From a checkpoint of a small transformer trained on Wikipedia: 11 layers.
Each number is 128 + 24 x the weight over its row's rms, rounded and kept within 0 to 255. Layers, rows and columns count from 0. Numbers have three digits each. The size before them is the row's rms in percent of the matrix's.

# layer 2 attention query, 384x256, rms 0.173, rows 80-127, columns 0-127
095:089126142117136134144105155132135160141190156114140112187133136142123162130087136138118139115136150147138124119160121146133088141122136134146098137095127161097144152112136113124125136161166126132140124134111150106126118131092122137126134143141137129122139099117117161098126186182154122124140102074086099160145151130160160118122094120098094174149155115160103120147148080132124087136120
111:080080136132153129123131172142123172163111133122099148094151123134144145129116150129174142146100093147088156128124134101110139131128148149115123114095118146115121106100109099083153108148148143156115159073131118100111176138162100144133132106113149172133147076141118123160124134065149131141087142104127131113171142149125140119090119113141111123162108155086064121145121131120163142153121
099:114070097111105141105149129122136120119089148134130116124083124113111148133132139133159163109168115128190148089135090145149110109142175109141082087182099137179135148106158144120101132156105142161117155157110085143144090136189112158095136135100145133118122126135164090120140133120119151122113128074132106159194121144107113097166093148137130146116152137116110150168111132144087120159130
102:139126148110122124130148143096121134101135106140140127127117096152126138117144111139149160124128142137103126127126120146143093107137103116116163090147117119163101171128111077099174131146147137161153130132146153158161160162183097139125144138097152145099156071127173148087119149144121116127164179151119168157118105148156106132145121112081141155160097114132124141091115129117112117105132
091:135098126127140107110107164120119095150103120140133142088119100107123120141136090124102131135149125149104097150088139094138136118091150069128122142110124063073131124123051103109150100105135133117115143099160110135093144132099147157112133140130124129160151084183125145115138143092103126136081136168107145099090152166115108146124094118171121134167135135134088155165124158156150141133129
097:152148114091093120180090090135110116112174105118129143133123127139132146123142122149149144137134103105104143105129137155162108124113106117103143132109114156182098109113133152123116102120168121103129107139083164113144138172155151130125145118152149166106093137153163100118119136102072142130158137091137125134118175092150138096104167121101089127102132064156084084118136126109156082100153
105:120141151145096161170116117092130122147131098128107126152107134074157116137176164107099163127182154094096163128153138130096156118135128166156106123181107172183145093115093129150098106156145113156123124159119121138130120122109127112168147114101127131106127167092123107090119109137120116114108152095154123141160094071105138157108151122117121096108125115159139106127131170090124159119121
100:097142132100133150127118129108063146141166152117158134131096081180117083120150124158091115095143103142152140083107110158133161123124163151118097095147128145095101165113156104133094140094116134123128094118157151104151147149099143141161123142131101075116162146144128146137127113124168104115133122113111144139103130132158094097109162113124107163157141135088140104163099143144135160148130
095:087131075116149149186141154133127109075174153103129153141131143092149139106130136151095087130150165104103129143094112126161123104099103130120103103125115137134134087087148138113159146120129132125142110155160122127145098129152145093126131175131147131127081179112140119147127097117148103161114151174098128106136098116142077157149113142115104150155152162139112113135115103072153144124120
104:158058154164148110151137105127158142147133124095149116095061148089158106095153106143094124127149130122136156103120081108105109107112122145128162122113122100156114135162124149125151130142125143120158137143077126145143124115092117125108111137095142144123166151142115156103124129107142148169154109112134126096113146124128099117146096147129154127090118087160142086109070145137148108153154
096:137111141090174118143150126175121145113105139149124115126161143099140084098158121143136152082134119115094104117112097141105132116193158147114124060148134059125103142109111136133154155141146138129126105109143159086182160111130124138136134100108133126103154130129140157137094105122139123119121115130134145084134199138120122099132180087113169086130126130139131119124118079166138112141147
104:064157105097109111124077144166120185137057155118143108120182119180101101143153126114118120119122149125144110114145111135091123119128154161113119062113163116135112143145089151148085145119133103095143157130133115118145175149121078129158140134142116134158101140122142084125133124168135149168072146118154144119146151138092099096155107088141159136128136118107121088120135167173150078125147
093:138111101121163124164119080124159156072107147111127082108109144136160126123137161082168106097092118129154140165174092082154123089100139143125109135128164143141135130178113142122101138141144106109175139124104097121157123113157103168138092108120122126070129113122119128128168158191083105100150148153154143111097107139107130103129117113137110132091160174148111165162120134123102147171129
101:144170128109153143082147135094165141140159108181141166142148146147144147124138166077140116120098099132152141161115139113143101113120133123079134071097092119149149100128159087123140170083118133144141091128139135112124125149119088106099104097106114111118100184119146097085093118103108133110127132146136137123139103108130106152146139093119174085139127156163100153131126106097119166138073
105:119140104116181129138146145114132151166166140125092102095148123151116135111114135135107138106113150098129133145152110140106117102124134122092130133094138168110108168127130082126132137149182123105118125103126115173167190170156178135127154169142113129133114130102114143142124167150156118148102059114131119118156157131145118095072169146094154081064103114134172099156103113154153091077128
094:057125156119111145174140101146115158128125124171141094159101145152131099131118123159118090090155131142107133151119126131108153138142107136109104120141128126134071095092124172095135138124108149119128171158135123124130136102125173082134137188142128100147091077128131143165125118165119133089099117147110149146119137128135160097098146091147106110147118120098089107118154146112113175138108
086:122127132140132113137089136128165067147137117150119112138159122092118105114104164125117130159120132128113160114094129093085137156103151139116132113141178120121073099106123096162135127137109086117115124132120118122139127077152138109127077156132104126100139070143134088107134182112117157064140135094146158148104132111125164102103180149097156119080062082173125154170123126128168124098137
111:102109132102140110111102159104119138139120114113110115134133129108129122141102115113124120141151121112142112148127151164111098138103131156170137155116120128104129120063138129140146111135126142183107148137117093149124096146128144147082109122145110148144107135123126077120150150125078107112112179088138123120102127158117146136107152120085122152106146160148129116106116127172118118183118
099:130171121103061195131125106116151162138155097169100118126106105072132114130094111157189144052134153150139100136113134135088130121125165086121141107198127096141150118098157136166142163111161122158134154121129120150143154121105141129137120100091146113117109151124112153122122134155122130081100135136144133129116132081096122107163114126151146148122145118143104133109142160131131104128135
104:112132132197099071198116103155161084135125169141122125133127100145109116134118113122106076141120121117130165125167135141118133110122147156152151118130129124136160143127145126117125159176137120168092113143125130134128123109152153105150092149134132117123119080144152129168149118092144104102129188096205174121069160142145132080153091116117086181097094147130130140156132114119162113127110
092:143164126092174117059179155162116128112114127104131145085136115089106120152118134125120130174137120113093098145143135123133109149102138148098144132102145110167106128117148094151091146133092159135143137127118110146104131118139166106114119142121127157111140092153116143147097167140116122140108151133115135097188109133109127108083128149110135111115139101140094152136098132124096143068143
105:145115084129127128166102139120136098121132092132155160106153154129151130112088084127094146134104135119121139093092145111121116129151129097140152116135127134129135134146096170143079137104135115123151131130144127130078124126131137134155130203132089137089168158122173160139138117122179133151095144116088129135152151161101090106147132149125184150109192108078120121132130104137164116130162
107:157158124092151123126132131092118161148112128125118116160089135165112119152140123090085102086140119155163154132143107134072159134142125163159138115133130103142159154136141121139139121082137123161127143156133113133128148134101157156114127128141125124147130132111129126071086101125112071132158101154145107158115150105120125134090109118141120101104184142106137092124105121103166099118115
108:163123107170115171163096127110129088129121117140106137100117179166093150106123128056126137113098137126127156133140148122122100141157155102092148088132136105116103114173157154129135129119107132115144082105115107124167125134122134115163147116114133122128106119154123151124122165109121096132120153083111118121081176137103140118167123124084184105139146125088108134121161120088149130119127
106:159139101114137155094088140164134177137113122140118147164169107119105117140127091110156088115172144146125062112115150142126146085104159118187117131108143129129144140157089093101153104085147112147161132101154116179158102149104111137171128140133111111115182126125115133107135120143134127152146117105104121131100152130095078119131114120134110152102159167143171118146177171147138105125158
155:079136105141127150130125126125161142151144130157154109112112142083104102151120152156162135130144103129112132097111116153160140123136134113118112155086091162126120096144137107148142122152128150136109107104127153102070169114152151095153119143124121114121124138138163113142138143120126135127094145093090142141118105141173089133122128138131181146146091114158137121161103124133112131118102
101:125077166172179128150129123165140123101140124142146146130114140108110131120103124127160135150105115136157114106115132127128185124119119082119102089108159155156108130131121132136147099083146092072138147123115093116083101140129107131176120114113091165124136150112117138140135174138112105143094174177122140083137154130135115145154163150133133121118089139124172144131127103170110132118134
103:150130141104156125141162140122124133123144100114105117157083113136131108174121148143135110128127107091162128116132154100122120110111095143112107158150107102114144159093131101122164152164107102080158139144122101099114114145095135133104095143148141132135118170145141115148138140165122125111146081147123185126147131149087133112141124146179094163120115096115131090098154145146135130114143
096:103103077102065134135122154169123102157152149128123110118107096128175120118115102137136136140142145098162068104115163149108127122118165135100122104120119123126119145165148145133129107140079094142124120102162175131079121120116136109119150131160132122140114169131133113137159068098113094110115105108134149096129123163097144106120127129126091117150157115157102147161089146150138081085093
102:137128134127066142138134117160134114125152130108133154153096165124146143144161132139117160102112111118144143132116118099156138125145148130079139096143178147136090116119143127120143095122156139135121112122107122110111135140147095146110089099163120139156125131137084088112136096128121112147112097104093168128132145138086103148123156130097102167089129117118135133114143107115132127128087
108:143089102098097080101132136101129131113145108100132082192124161144111132129119095116113108139089104115149134142124105157082174131132128090114109146175165133136178131156123097096161129119143147088133140119082143087153130117158124133141109137202139124114141165119112098134145137129169140158132169159090148123082114129162133159145160109135130117147117151112130132106111162140171132142137
101:123094076098126120131094099134139129152115134110143128124120138118159118104069092111146119127129151139121113114126156122153153144141141097078158123120126086120176132114142124117136184107139116111118114171127119138125141153145125120153084157129127169167125106084166145132093148115175071087093148143139122169137137160133110133129181143127099106088176100119136141115179164130131155115153
100:159171121121151135118161126117132101102154141100093113120120150138113125149134112114154108158086109117142104146131123130119149175114112124141130104116110113155132144138088091101076068099115096118171146140083150110116138146145076158083121114104143105146149059117137101116133095137147085168146150124067140140133115149108120126141116104093150123158122132102070113095161130128119095113088
104:133130181088164105118072138171094161124127139141131182105145081084161128119118095140094080134145199080102147122124126136156120116157113154111120133070089113121129130104133133043142111120143118111098165138124087128135111132109110158139134154113125103172133160121088146135092157109134101144121116129108123193078117101150154147091144122118154115135107155111178119126161123138148138125097
102:099146098141152141183170110163119169130150085151104128111170136186128127153141135120124133124091084092116098127138143124145124078170170181110116133170123110101107126130134101151148172091131166112123116087147137175113113122132127110132110148132091119118165114157126115147165150173115116122089123161097183096129125127125133122149174134129125138171109157155144062146139135146143151124075
102:123103124152117108119172132131117116118102106114134103155154102132118118102124099130130121119119092097151115138097136178097089128128132103126189119163090110145130128088091129111128177100123105158119118167112145132130084153134121145145107113156098106130151114129166118159135147126199158154129133102127114153076126094145138137154124137084139117124131128094081086127110161167147136162120
100:103128141105107143133109155113175143111142170172142141065151136106095098154161136104118129096136141139154119157088103155136182116129142107114148158110170116157140135125122142112126136146099156084081148128113100197112087121140199114130144112107121114174131148119109125114116161151121084150118123150119144111147125163166139146113186131143103110148107155161131112081177132142115185145116
094:131110127121164087106081145136135145124135163129121132134108095140117134152138107104108107190109112057068130118088185128164155144123101124121138129126092118131102144162086134104142124118138109139096113137100165131154143130131113133124157113154110088134144124122116149136100099143148119133131082146136113169138121127137100134129116117105103141164105180123188122160187127156116090137125
097:139122076113110083110099136145120143135079090145159107097098128138141150160111121065096127057130158153119154168134091119135126132162149094121098148110176147129156129141167084097146100102145136117147128093132113152115091125099127120191121138124116125130080126155163162136141143099115134160107138088123124144141117131131092106116065154117135139128125136156088128102108138117116139107132
105:161115144147126125116169138102152119143110148122112159109107108137160126172147123131157100113112142143173111106124142139079145093093136140174069116101126140147123088135083130117104126111091168126129122099109106129100129123111146104132164183168151120152146127122147142138112093110158108134110168170102105094089154119119093148113151090152096110116166177135127140140119111106145089142132
132:126140165121139127140120144118099136111140141121120135121112138183128124120096130143100095135097118150160190144130140120101102147098108161110127126165180121156124162142133123103102145126149082154144165182152107157153123132099109171133133168164142126107111153132114146099113081138133117173122145159141145127111134135088178107128114142161084150111159126098104129132129131129153166158129
100:126141160129113108164152099129123145106132101136102093162125103120117119112158145148125116140097125126171126145114154107122155151120130126134138138129182103169116110123154117172118138199117160157168093080112123122120160174099160135140111162140103092094124126122109134122132126122102119106127138114118122180123123120161133115133120105156121119102121123142128138138157114116129155065138
107:100108114151147118124171161119125137124116151134159078117111144134091108147111143147134167126116124116149153146062103102158094128164189123104178101116171120165097159099131108101162119130136099128152147120112137114170121088119133137115100138113139120119147137136097115110117091145082135089136148136136139123109107153149129101127085174141144112163096159156100116157104121137109085138135
100:118110096160137128115138129155096154110111165146182115128138120119134114136141164118133088134123128126108148144137165127112136105119083126130114144061110113122118137096121130141131154120143160132094127141142184146095137151133128148114151114155126148136120124104126108163135130105149178144114102091090111059132106124146155127124115114147113145135180125119152120084082112118107110138138
125:136169152131121098111127159077147140127118110122094165140122123164135105123166150132103136127147121130120091116165113169126150145121113137162124093144097101109076126145117147131113131114149136137115122154159072137111083107130115119133157116132118121120192129109086112147116088115135140157158091136103101170127170143123150115116102134124091105094155150139133101156133152113130128115137
105:088093141148111139130138132119156116099146144109143173147100102120140100127121171111118099138099122101144128102109146146096099128130129164166100137095089131098096112136113099116113126207101135156160120107116130094143124115162160068121123133136092126082143102147142142139121153104129121132130148182149136139107125172152089110110136112140183119140145161116104102099109153173109108126147
092:136152126134135111144127125070178133142140106112101166101173145110112155099132136124136122122128094119146124141136113140129105116162135113137141081147105135088135129163118127169164146129202102099089124103139126134150140136141138145083143118129141145109109127103090138125091155145098095132106114163141144181154132118114137141142101129114153130141153149128142128163167121169116134143076
100:109160141177132139086096159113148179084110082128170153152127129123106186169149159161117107133122134145092134119081163133108130165187120088130167128137077112137100097082092135115106139153096122083104137116139102126163101114142157119091131103140117120115095170131109180136095130175098144113148137153096185084155099111081146114114133136125108144133155136135138120145118115103108134104141
# layer 2 attention key, 384x256, rms 0.164, rows 80-127, columns 0-127
106:164094122133143152131127108158121083138118086137112100095158133145166146140166121146100108155102122134131084126113124143169103125107146136113143145106119152150140114157139128176133130122125135128127119144108111149115154108123184122144143130120159138133065106146153119105116124123139167098093135144149108102100167173148119111131103138137120140131128107123125146112135115155155141119143
108:139146113125177142124125105124097091081112171133122142152125088145132125146094096122177121133155136127119105175113142145133135143106090125147141068125135134172119159119138137113109175125163149085174144151119135138049113109118131139128115151151182108104122118157170169099098168118119114186155108118155096104136142205135091136126102117136147170131129139136114103115110155099141109146142
102:118157108160109101145094108123158117081121099115141111161106115113146133124112088173131106161143157121113101161093148162121144104126178098118120133130112126124126147094100128148140161126141087099101178152176118147117117118110172104145120111162141121126131109140171136141145125152152118143107177154110085169154084115128136132134125120122105143133108136137120104140112124134092142160136
096:169144115102166138119150098130120090114139130063148121179106089139120139151146146140154121128128129144141099119086126132147128150110129160090090094117110089176138152089111141168132137145140164126069117148088182152146125118174117138164176137133116100131152137154099181128095113120098161153110101112177114160141180162115200123081137139146091134100138112141136144132140088076102157075153
095:141118118138148143127156126122112129134125130110163119082120121075111113138121205112129096093123127123097156155161120133117109133158120148133098109144139120137104138123093132146133125137135170106131117118082147148144160109073103104147148129114189160089138100088172144105135127130111114134104129119126117080139090167141077119135138199124151123140138123121124150148152160122067090132146
099:091138128129141116098112115135134114144124144157162160122118132152140122136159166114104143124124092134126092077129138153163119138127113149118114142132104107119160119171127125133145122166074180133129112163131088148141152165160082131132146104138114129132153120115126166144115095077182142141095127169110136173141108117139151140083147104122167081134118104119166139179089111161127094118138
099:121157135125134143103135161115133125106102129138098092088123147149163117118148097119125151161071084126136108106133115150145139132113196092134168132129138149135168138150175133131165146160114139137130112146136143149158113130097143071186142132175113148159117132101091115124109139146122132109161159122124145120114117075154162099154129141124176088137118105145149105147113115115128162121108
110:171087162111127138122114097148153148193119143079096111115115162102130166138110107126120127099113139142115166145146112117091103085115145088115163117115115151183150089156117132142082121117141108143126143148135136095135104082063140077133111161126129125163093116153134132164116073122111173116149128148111091163157098125147165137101127179135119149127098168091135177115127100141127116114102
105:113159143109144138135082099128139132182125132137114087125106196117139142110142088134114144112092161168109121165137152129165129135169140170154133127140124107121162156131128146157129130175139122136102123152137133106145161129142134150121167116136086115102154161139143107118135094097141159104190087136144115141145103107123149124137144212121063141110150139144122167085153144134148173130193
105:082143134108084119105111122153151162103102106110116170129148138124090087122137102115155122092109162141120139153129100124129093116122134123160092120142080133119108108166101116103118139142165147109114129151144123128117159129116111094125139138124132099098165114127090155086144130168123080133174135153162118098060153136100085117159121137128178109134149119101133130124161154143148097130127
097:177134073108118127149112134107153168083125155118091124128129119096114110118119155107086150145100167139123126089114203125102157105116096114140111093136105143201144122149126114164128100145135140141176099114124111115108088099112136115117145093112141141149116159147102163118138142148108116135101117150112111117157112126149125103108085110132149147115104098115139073129152168117136115122109
108:151147094160158117172143155131113129126143131120134119130123118125137123148139087114143138189151112124089148122116123132132134140113113173147150100163119139165114075100165107127142128135153101127138106172133117088167145130130137123129104119105157140083166169171123152154129121119138125116144114133154112125125114088144085128132133113114135104123118076168133136095106101118114178098140
101:126182114191099135098127116125127096121167137118107117180138108105122204150139109153129149151155155161087162143079133142136114136144116069138104178117135129139121134099100106153094132085088063137136116121094122165148103131104139147147108123156127144137118105169135122133142092146171116140075139136111151097103084128099127141122135086139133135112096132128155096074168118137159118138108
104:124146104174117108128123135094120159136083090058090141152167103150098150134096146140166151098144133098160116107138168117072121152084127151179103079164141128114142150107108129063146111143136135098113180137103184125152144089133093106105150155137134104140094130109115163138114093116102101159145107139114137134126134124128115123093171132159129102144119169113147142143103140139129142097129
101:102169149119124119176126120119073126135151167114154145076090141141141142146110152150128146094118116123134107149157148146143123138120111103125133095149100085091148094142125123135169129118089125140144076133131145146126178106146148126132093192161162090117094129168090135187149123154140145135112113123115129146133150137102127088134138097124095128165155103101132123107097143111167188150091
105:119116170141131146181099140132093110148126114156134150118164112150115070124098071119128110137139128103127155088095168173133072138130147147137132110107141160155129152135151135161128128165151159128146129159125109117109181191124112141113135124131123133113183168160086115139105101120134105117142134092155147138129132087124096121126103125141096141139154110150114143108111146139153153072158
110:115134118087140123110109125134150132083142110117077092105138137098137156147131120173099054082115157134153147106152087142128170113115128125123107132125163160149113123151130095156135151104122157169163100132103123149088087124110147164131132120142081166159092141132114113128129141143142122113084131112108123115141112151123107122112088152086150117093140143134120130111138173156098116149085
109:159097085122110110114105093167138114134128141140158119148156117157113189111159168109166134142152117132147159124110133158154152136119124131147144120129137110104148163117136152110152132153172138150126164125161125128135143097121134078156124186115148165130079134147122103122108113135145128169153135135121143066151081081105108148131136097087138118115151143097081125153143188117150125156131
098:157132145160113120118125157110083197153149153141109141144141113130112119126085152099121125136084132124152159126145148113107132135115148102143116074119137161139171152151124173130132114142129134150111157147157160074138108109118115081130098096119080128069160114135145109156098156140144111166145144141066147116141144106142112096151093122154119152113104129161101068137128132099100137114134
099:117177138138144131128100120114069122115144112101138115130104117135134143162097078144145147088132149134130120113145133181105103154120110151130118133145141103072093137163095159108104152081167141178130171187084140120138159160130097115127141094126143108128171153125126123158188131137167124152133093156127161119142086130092140153135130134095149117157174133155103110091103094147131085136130
096:089165136089116148162116099161086111106138155118145125135116161128136154139134118065130076094111108100076115107117090123154143127136128134134109081115133110125171146160119134108128113141151127104132124134162136180125122135152148150141118138118145165103136111120130133143131115078137123156125081083102088150142138129117146129132166112089121129137110159111124134129145131129127147137115
105:103142158129143162137172095147135174122120122123117128138080179104139099126099114083111089106143127153115105153145142131145125115115124116130117116124099084132155148108094101142173116119137137104134127113144118131097112130114114140104135165099124104111119163133122110124149129147124098096165109145111119101121136132159093118103166172134115120103104142149148146087138108126116089114095
076:113069139132099102124117163080134130163107129116126140118127088167090130132102137147148112123098088109126114096138145121101114183118140155152135104095152109138155115114101161133127103159148155119116162150117209101134164117115094092125117178108157144131131127119081106116137143127148118123144121123133170122105117069084132137151154185153122144157119095144143148144117130131147104086139
107:071136137136105169097142111148162141167120092166107161144124155127162145129152095158126109141117124154147115131108116150170147111121104085103140168131144137139122128131123121128120126139148179087131158155134135127143113162159162132120139149161106119172128130122141123170125078124169106137168110097137164106148130127133122089100141124074130157102081177115129122104126094116114135123120
101:127093148099103109137129166130101142198146171129117139166133071134172112144091117152112144133147112150139120156147216162126107153125121131133102112190167130128142115075122098177124106120124114107141133149138113107108140073161111135131082105122166119137140169121102149111149150157169149152156115131139102140157108091138102109153138165141136149136102125107119102125138142121148129118145
096:144170110155118153110142112112140201138110127109106162120139147128126121136117130136128124153130128117180156151137117126133139124121111147119115095127076161124114141146133166166137077107128166137128111116123100106117110098135117099137158128120146147161119107074118103148141094151187154139138121150143103105127124130102133117160131122138179131086139147128092106154140116129113153065135
102:110129128079107127128155068131128162131122146118072158128145123068089108146137133113086110160148156139108141146128107119148150131136116121132140082137092174130113140097099148175093139110113098152142065107147119164135092111135143168136121100130135117153137143131127100100101153154120135119161146107123136147131102158104119119190149133122130121084104152162123099101118164140143121129104
104:183117111136152108146171115128115106110139116111119155119121110159141091106125139102136149129123114143123142111093131128134112123128103134114141130127114130109087086154107128114172153134086102172135110102178146132141157114155114128113142106115147093127136134160121141152115146128153102116086135115084125166119135117158145107115130116113155089162142109141152123113105106144106116120123
100:120107173170123066133143102138121173141166121141161142118071146100108080153095125144156120109129120119104127115132139164085118109141134162157135142156144139126107124173126148138100113106123137098134125150104171129134148121143101157093159074079153130126156160120125102140142175133125123111130103110117140146155124158141142170091159095140117126118112105144149102133126184126108133103121
102:130121133066132134152083150095145117090102127098121132109145119121108088101107094139179111170152123143099104107147117136111084141108150109134109166125088148123118130135126076073125138121104162082146108125123167142144132110099110119161065148141143148113128138155112120160131129108121119135115100133132138112138128132135145127086108127125106092133135117112155143142147094140132150136145
104:090136163128155149090143137135076125149119139124157128114149132136082157106167135153174095115135165179116138147139151109115105150121132130131107121135159102119113138107137134161111172148142107112110096109122107137148111081133113156128139135122138129078118092119098126134116139134131125113132158124127148165115159139135130116135122191084098129125154175173112132133113115178183071128100
099:173140124107126088136143153124143120114186128127127111125153107130146143115129123134137128103091101150131121132113094122095123138120107127099115107105134125138141138112115117123151118167149134124137119108141101142156123123105141139094101143056138107089114125121105136134132143141103106106144100127125097098154107138152144122110142087091059141144084130166079103156130135189145116139123
103:067137149126129159177147158109121110151082114136108108167114123118171111132118118118142127154095147102109135152176138140113128140107173128087141090120131142141150134092108105143115123111142133121122147124147129136125132165116121111140115153129184104155142145129120122153156116071136124146101147141147144158141122149093167120161120121112117151135115131110092155181135136119119152112104
101:161103119133117090125142153147136147173147141132091149112108191091109129093172126131118158137158136089136098143199109115077152152086149135132089107111094182172152107108103093123086117152085132111108063115136123093127177138122130108169121106106110105147091090127112131139131114119147124101151112127129121120121126119104129146181148134157108121128109145113145118116103163131125152139141
101:157143132128103152142099115124089122165144140141120142160109142142115098136125161137109123120138096122084144085146167161152108112092098102118131128089135129131153100150131140204121159132104127152118138139130144102122143132137160148118132101126145138114126099151118094184108100103104131162178125136189173141178142149127126120107138142149117107113144160118118130134151086116144101104105
099:074165138107106127146122161146100096130104065109138086117116168120112107126108163138146108102101143177096155109137161132140138109135132147156121123122137077128122123152100162097108125146149104137123158131127085123111131165104120102118090104117159150104140147162112129094121103154111102111110139126142135174178168116129151137090084140107129129077152127142095141175151155128126138129101
101:148136129127107089138111137129095134118139112119151155135079097107096112096152106090106129121127110127145127102155091082090089082146136091081147140114159154106136140136152117132118146196092108136127130147100105106144097152091154156102078103119186097097124159133135143119118088132137155111109159143112175136111154127097110153135137123160129188114117130107185137137147122130130125123132
096:159133102093109157124155145155146118137092123136123123131110156141193168149110136145109120136121106118116115170148097132143132117135115147104144125110131155137178119143137130172051076129107082090165099094160114118093080143150137131110142102156126122146087137089156087149099149118123163100144164138118125139138121138098139147144157124116131140096136129159129123165097112146167192137139
095:099143117168117137080139121100175116112147122098168158109140144112103137180139118125122137130122120148099126171147097129101087170098143092143091165149115143118148141106140131120140152113146142117150139125127105134156153158148136099092113133141149148112127116143121131081108116128115136091128101136111120130122107130107153137176144160125128101138101133123112099126152117110212111137199
096:091113137174137097143115121144068094129119151124099160099137134094125154084159144164139137098170116131111109114161157137115097111138129132180121119110098107112085158174144126138132136142159100130112106090102159129152134108085155166165147155112126132091154171119122091106144112093084143174139122136163101128132131128162102122168140155159073153129131159157122085106112158109105088158142
117:149109151156147100179101140143093112161115136131200164117156116144104119122152133126129182137136159110158091144092148155170094139104078172122140150131125140088125161099113180118151116163149193142098131127130126101104106159101109152135136144123118136118128089119122089206129109153176123106153127171147159118105143094155096116160147101147194113152165123124168150103112132136083147111125
098:113124122173117149155122145108086126125114126110130175081112098163152104098110158132146077071107140151147148160179109132161162130157098114139071142087109169131146105140113154110136095094129120144085159119133099143145120115106134096106128174125059140147143130098125115140149126122172131193122102121134110096108118160103134175118163136139119152131110201120114111126089098157146150120151
099:135131091107114123106093156120114177140127118099143091158123127107107130103139083117156114106156123096143135143159101119130112129120111140119092126116113154156118178112140149119088147142121126110125105169155152095107143145155096111100149089127133146169129091135123098082126125116128125136122089133131109135107145146096106139126137106105136149116138124137142130069172145122103137113154
099:136125143114119133158126075119148119159144126126146120097120108114127122144168153088127108110105130145089154112125144136166102084131160163181125153134114086116142147168129115099112133135123130089091131110082085110067160126153137118135148150158123162140120095140137150139139124127125160096158114112117140161127141144114093135099126099111118116110097118205120126128163135159147128109131
098:167119090127140174139108125122133142098125099131100104148133131161176117131121130129126117128158112119151116111154101116124143130156192103108102128129148099146122115162103077130145116163142113136169139126125107159157153084116127111102105161169132098150121157113130091104136124096089072121099160134129125145148071149125143170103111168131134143157086138129115115171088147125178161131142
100:094129115186091138128117106119102114194111119116079106160182147114128145131135134141117108137119146134172136151103162162153128148140132140116091137160136145155104119127094136147075136147117190127096103127124152126107183126144162146142127188097137145165116176138156107127141088141154120141120121112169113095124132106117135136132115139112127124136130104106134123121134120107138095075127
091:149127142106163121149130134089065136112133171166160108166148145126091133187109176138109089122163162131128093171138167135134128147145124139121123136114098127144130173114071145131136150152088119166155094191122119118130116133078104124087131103155113094117143097095175085158141109095129154142136121142099139088110145144119073102157101077166141137128122122129147139114123119127107164139118
094:158109149083099180127126129128131152153160099127121104146104134137115115108136126127180113128128113151135162170108128142150115133163090153183135105156132134141153135129189124167132149174119122131189122153171130089148106122124164155101168124107114149112152126148144108129117102121070166133082153076076126136111146072149112103153131089087150121164103147113107121062135125139127131146111
# layer 2 attention value, 384x256, rms 0.171, rows 0-6, columns 0-127
094:130141104157155154134101131132124095125122149136158148112099157137119161135104115144137111115157121134101122130091145133178120094141104099122068145102102074162171122179146135127112142126118125107143162145131116166133186126107141076118130169141090169148122139133124115172184122116089146122116114174152129146116140153102118121181150105125127139174145132101125110160128120145136146166156
100:094116127104122092125138133119159136087130152141134115133111167144126161067124125129125160155150122173104110173111124125152141133104132140066083137138084161118154103099161128142150159130086108157120154160084183127129136145122089128098124105135074117158136105116164142090120130104115090157172143145145145138101176171137131091168116118135144138128147109119122105164104157110134124133167
099:086134115166083081189121091142136115117125117096121173107175124157149127110163135149140172119094117105138155114098158108120114155124102134126099118141149158142144135159155135132147183109126134151126093152086143101131153173144112118127179164140105130093115125136126133125145168124096109117099090093110134121118107108157127110127109146093149128123140131080137130135167158151139128145153
106:148113183167154136125152159140094129133077125109120179160124156143155137124102142150142162132129114120141149119133157111139137166142126168144167148108109101095116108114157112147108132112126116138102091140158147188142085142132139117150095155156155168173097099124106144148102106123101161158126109126143153119093143135142091118089079114121136108110137112115131125111129136136143105146174
093:142121127123115141160111117140171120111146173142108139130140084110126152111122158151128142122101145108154137134171142091065118123109135160076134106152139145130178101141190153136080161147097136156150111101143163153143143132149139122172125133149142122161125128155120122114129146141070129118138148123115206162148138149123148125151112140126124135150136137120147094098125122143173156166200
100:147143135093161116088072105170147112171148110107146106104154130155101157101099160098112130146096105093122177119140159098093116104125163135153142070126136130086147120133133103121142122153118139117111136079099121124100106115121165156111137203124154117124139130122139124137133142160122119095144087113139120120152077102111137129091143178123128133066070146133158076174169123125138132110118
101:143144111085105108105110131156155155109136103159116177149165145131119047128101145132130150129122121095151154112116114107146135156141118142127120136160129127192150156119115121096125122151119157103112117182128101162137134122112133131127113141112124135181114090166177170146140121134098112101112133086175162082133073117120173184158121107125127150094099117154093115132099120089134127149117
# layer 2 attention output (transposed), 384x256, rms 0.103, rows 0-5, columns 0-127
091:154118133114112129122132131100116133148109105156151102110109113136174113107139088129104126128094119140134134130167123070111123092084125155107128148128111127104170158072113119144096081113097093097101114100101089103098095098112117168111128130143122134136144107140121122162092117164153120129151168127089107113156103125166124119093131164164121130126120104151135135131127151129141162128166
098:086143090146106125131148101102169120126141113132160106107089120083103138148152118108101100122103123156120127134127160119107126149142128104151093180099108172127076144122109128093126144134127166077123105142105101147095103113148129129117163175080127140139088098147123125144112110150118166126134144148123127105103144140181097135132157148125080135107104121146138118131142083173129151136120
103:143124107111116139125094176114125110145113160139137147139102126133143148132145125118134104129138158141131140135127148142117158104117116122168111120097167120116146159161110121111099104123137099123120099120076169156109140152156123183131149123179115135132160122172141175143086172132177129128143108157165095154116168174109153147082160132140110114155144131095092181095127116098176150157104
107:079128105128152173149157123063121150112124172150159097142132100105118125152166132119116101124134162171124143123120131099109148127176153137128132115136128124142111113132177111159116101187112111114139147107110129172159169099093084144164134093137073090129156129138138096102122167137120104106148119092142115099180115121110111164145154153100088102130098153127123099124144132141126142116109
097:141110105153139116123119154095125162111107146115123098097110122139131155124110133110133173136089093125166106124124124139113162153156121131107106109145154127128100184138160105090091130161167066113106149160127090119107151120142122127122155121117155147120093131098128124135153104129117101116166086125085132087122133145152135090139133155158177109142117158141105170110138126125146135135101
102:113099122130080185203154140166140143095095105118077107167143128087128115153090108131151140113108120151105145121128138101115143130159134060097118124109135118103120128164098151149118155118152170129097165111128116129125064125142059099162104095147113118134140135138122142145148110140079140144103150140117139137114155149138102098124136132132132107172138183152103111092136120113126144162122